python train.py --n_layer=16 --d_model=128 --n_head=2 --n_kv_head=2 --head_dim=64 --d_mlp=512 --vocab_size=1553 --activation="relu" --norm="layernorm" --norm_place="pre" --norm_eps=1e-05 --positions="learned" --qk_norm=false --attn_scale=0.125 --bias="all" --tie_embeddings=true --parallel_block=false --init="uniform" --init_std_qkv=0.0466 --init_std_o=0.0 --init_std_up=0.0466 --init_std_down=0.0 --optimizer="muon" --lr=0.00727 --lr_mult_down=1.5 --beta1=0.95 --lr_head=0.0083 --grad_clip=2.0 --warmup_steps=200 --schedule="cos" --final_lr_fraction=0.0 --batch_tokens=32768 --seq_len=2048 --doc_mask=true --train_tokens=151300000 --steps=4618 --dataset="wikipedia_en"
Each number is 128 + 32 x the weight over its row's rms, rounded and kept within 0 to 255. Layers, rows and columns count from 0. Numbers have three digits each. The size before them is the row's rms in percent of the matrix's.

# layer 5 MLP down (transposed), 512x128, rms 0.0892, rows 497-511, columns 64-127
095:097139117116152132177124099154129161095149178120102104133136119171118080109064150101214120131109148112146126100168138121092163126104144147086128082085102139143081143096154070095071142142065045
099:136172106096112087142115126093121113088089134159086142090166101109093139105120151100139124137110178126136142138140173185092115124105146088080183178117172108151155123108145084105096082159082156
102:136088129155103163097180077157152164098139122195215132129161046147136062162116112084115145131132142112100151126135124143079173142132161154172091174108106094154115112084166099070120130169173101
092:152095138116107201125144143093156084060108145134094187085128153135131127094103077108165157139150143133121187191170094157167070150123193124160101075156143083168117152077160129139117095115154124
128:113048143114153149140118133137146108105183097155139078124135125165098094145139102110101219144169181168117134192169125191138117099131137126129107122096167108121166127100172155081100105169150128
102:102133117185125146154111150139171081162134116139132095155129146177107120105109113145140147068193060143072142089138187133135151110074102090124180111125105141102127116140103112198096160141144143
107:055099177100099171147105128171120090126146144150132115120156050153098115076123151099077159103107180149159111130144077077128159051111115168113175174105111119120145115090122106155139126124083073
099:144143108140111150056076124091106137161169116100146134160155159111085172165121121157120135126133142169127174082088131111146114188130069116132140157101105174206141140169053130161139116164152041
109:112067142153167085158100174119108086116118089127084093114103084124170144126136137086161144151119094122107177131077136119157142165145128127171102105123132141115135124104254141062084138128073136
110:113078139179135102103132151104094135146164130104116115165113127079095127126057137112109126108156148143148097100135157154176116127089156119122181122099105173143154137114072123151100136067132104
113:030107149105132086108120076091157078115168154109147100123121152087115078118178125124122178131087122169105104139129120099135101086113095088106108117165108140224122088106173132188139151120154144
112:164211134107215123141107172121082122142141165137130108155179115123127181154187188127089118196171162156140212113084085087061092153085153087134178148093097162107110108123130111108117136111110105
099:116136150113098135161090157099113121138155185085193165145125113123104122179155106132148113128129143132136061179143118091110131066091174139190139101110108103208083115152143134142102184120129160
088:148110153165086125166138118099094150119175124096101116173111103102151100107103125104124106137078115159101130156124093128105122134212183159146086106164155108142034088130148142130121133157111136
099:163065196080153153091088120122177110143130113105113141133143150102127145156087134087177132116137165106119116098041097152121020139149158153139179123140144151119110102191093058108133087095151144
# layer 5 MLP up, 512x128, rms 0.127, rows 498-511, columns 64-127
094:122139095132085113115143175141142141118130114108131212129166114145098136159161114144154102051138097139208162079117122161125129153101110097105132116144148131148140127149083164188139111115176119
103:163146110101157126162157122172040155125151150109160119100121094130082144041119141189150101153051109111086135092096075078134135136061106127112130115189149067157178090118161147109114179076105147
120:179175102122149182139059116131114158106072142148101168125168143160189118137120131110132116128164039115108139147143147125108144120076181130116078139113095152117187150171066137136133088141143105
136:157127136150093106145205071176147121140169115101129119140094125156098095147110075128149164212099124131180091100126085130128157124160140146147089106107145114145104146146101170111023136121162111
099:087133146094133104139051122132142142121067072066185136116156109083146088095111134085115128100074153135109117163159095132123089101109106198137149120163138105121138160089172153158240121151071065
118:158144132119138190121174143092068116157167140130173091188127107144140096142100109086064090144085182077101151116067118114124101147159183202113139114154190122086119101142138083088108135167142196
098:137095096098148133172060085088151140132097127128118112115101133129190078056147093071179154096160155154103163179188139172130217118119122130141152132135077155111164168138154144130192152123093140
105:091143155161108162124099130144158106096155136080131122094091085141112139121073153094167165107154146129200133139120085135143145088137134106131158142162117133110107132158184144176077074093210110
114:116184054097170132098152128117178159159184132151101120104085117175106145141152139180193116135122081122184110146116123107126115175095142144113068138131118117105111127146113123113098164122140191
118:090100159197128173163138101112124126110152136116145101024095163059127054110136149109137144127145133121097157154086169121161161110119127079179185123074137139180142110098182162107186129109117103
107:141097174116134096174087133092178148166103144129196222107155178177067103120099156127134112149138099136170102086130164064094137134142180117140166148126088110131139121142067130128177147110102115
105:130181076142064044167138144132082116089165144154088128118123135127066174110152138148149130129100052122208118119139151141102145145112113102092178125100135096146142089108091162144173146121088154
100:113116121144148135129134171148097089121123194142164113115128049137165197119185090124119089062121124155108091107147092149133063108159149159144188071146095072172162143097172090116087076148148101
112:135129100101090061114095107154104120144105178162114104095157127200125061109114191076165146084107110082139098118136170116097115077171143174098141111103110121151112106173112125088134145162066115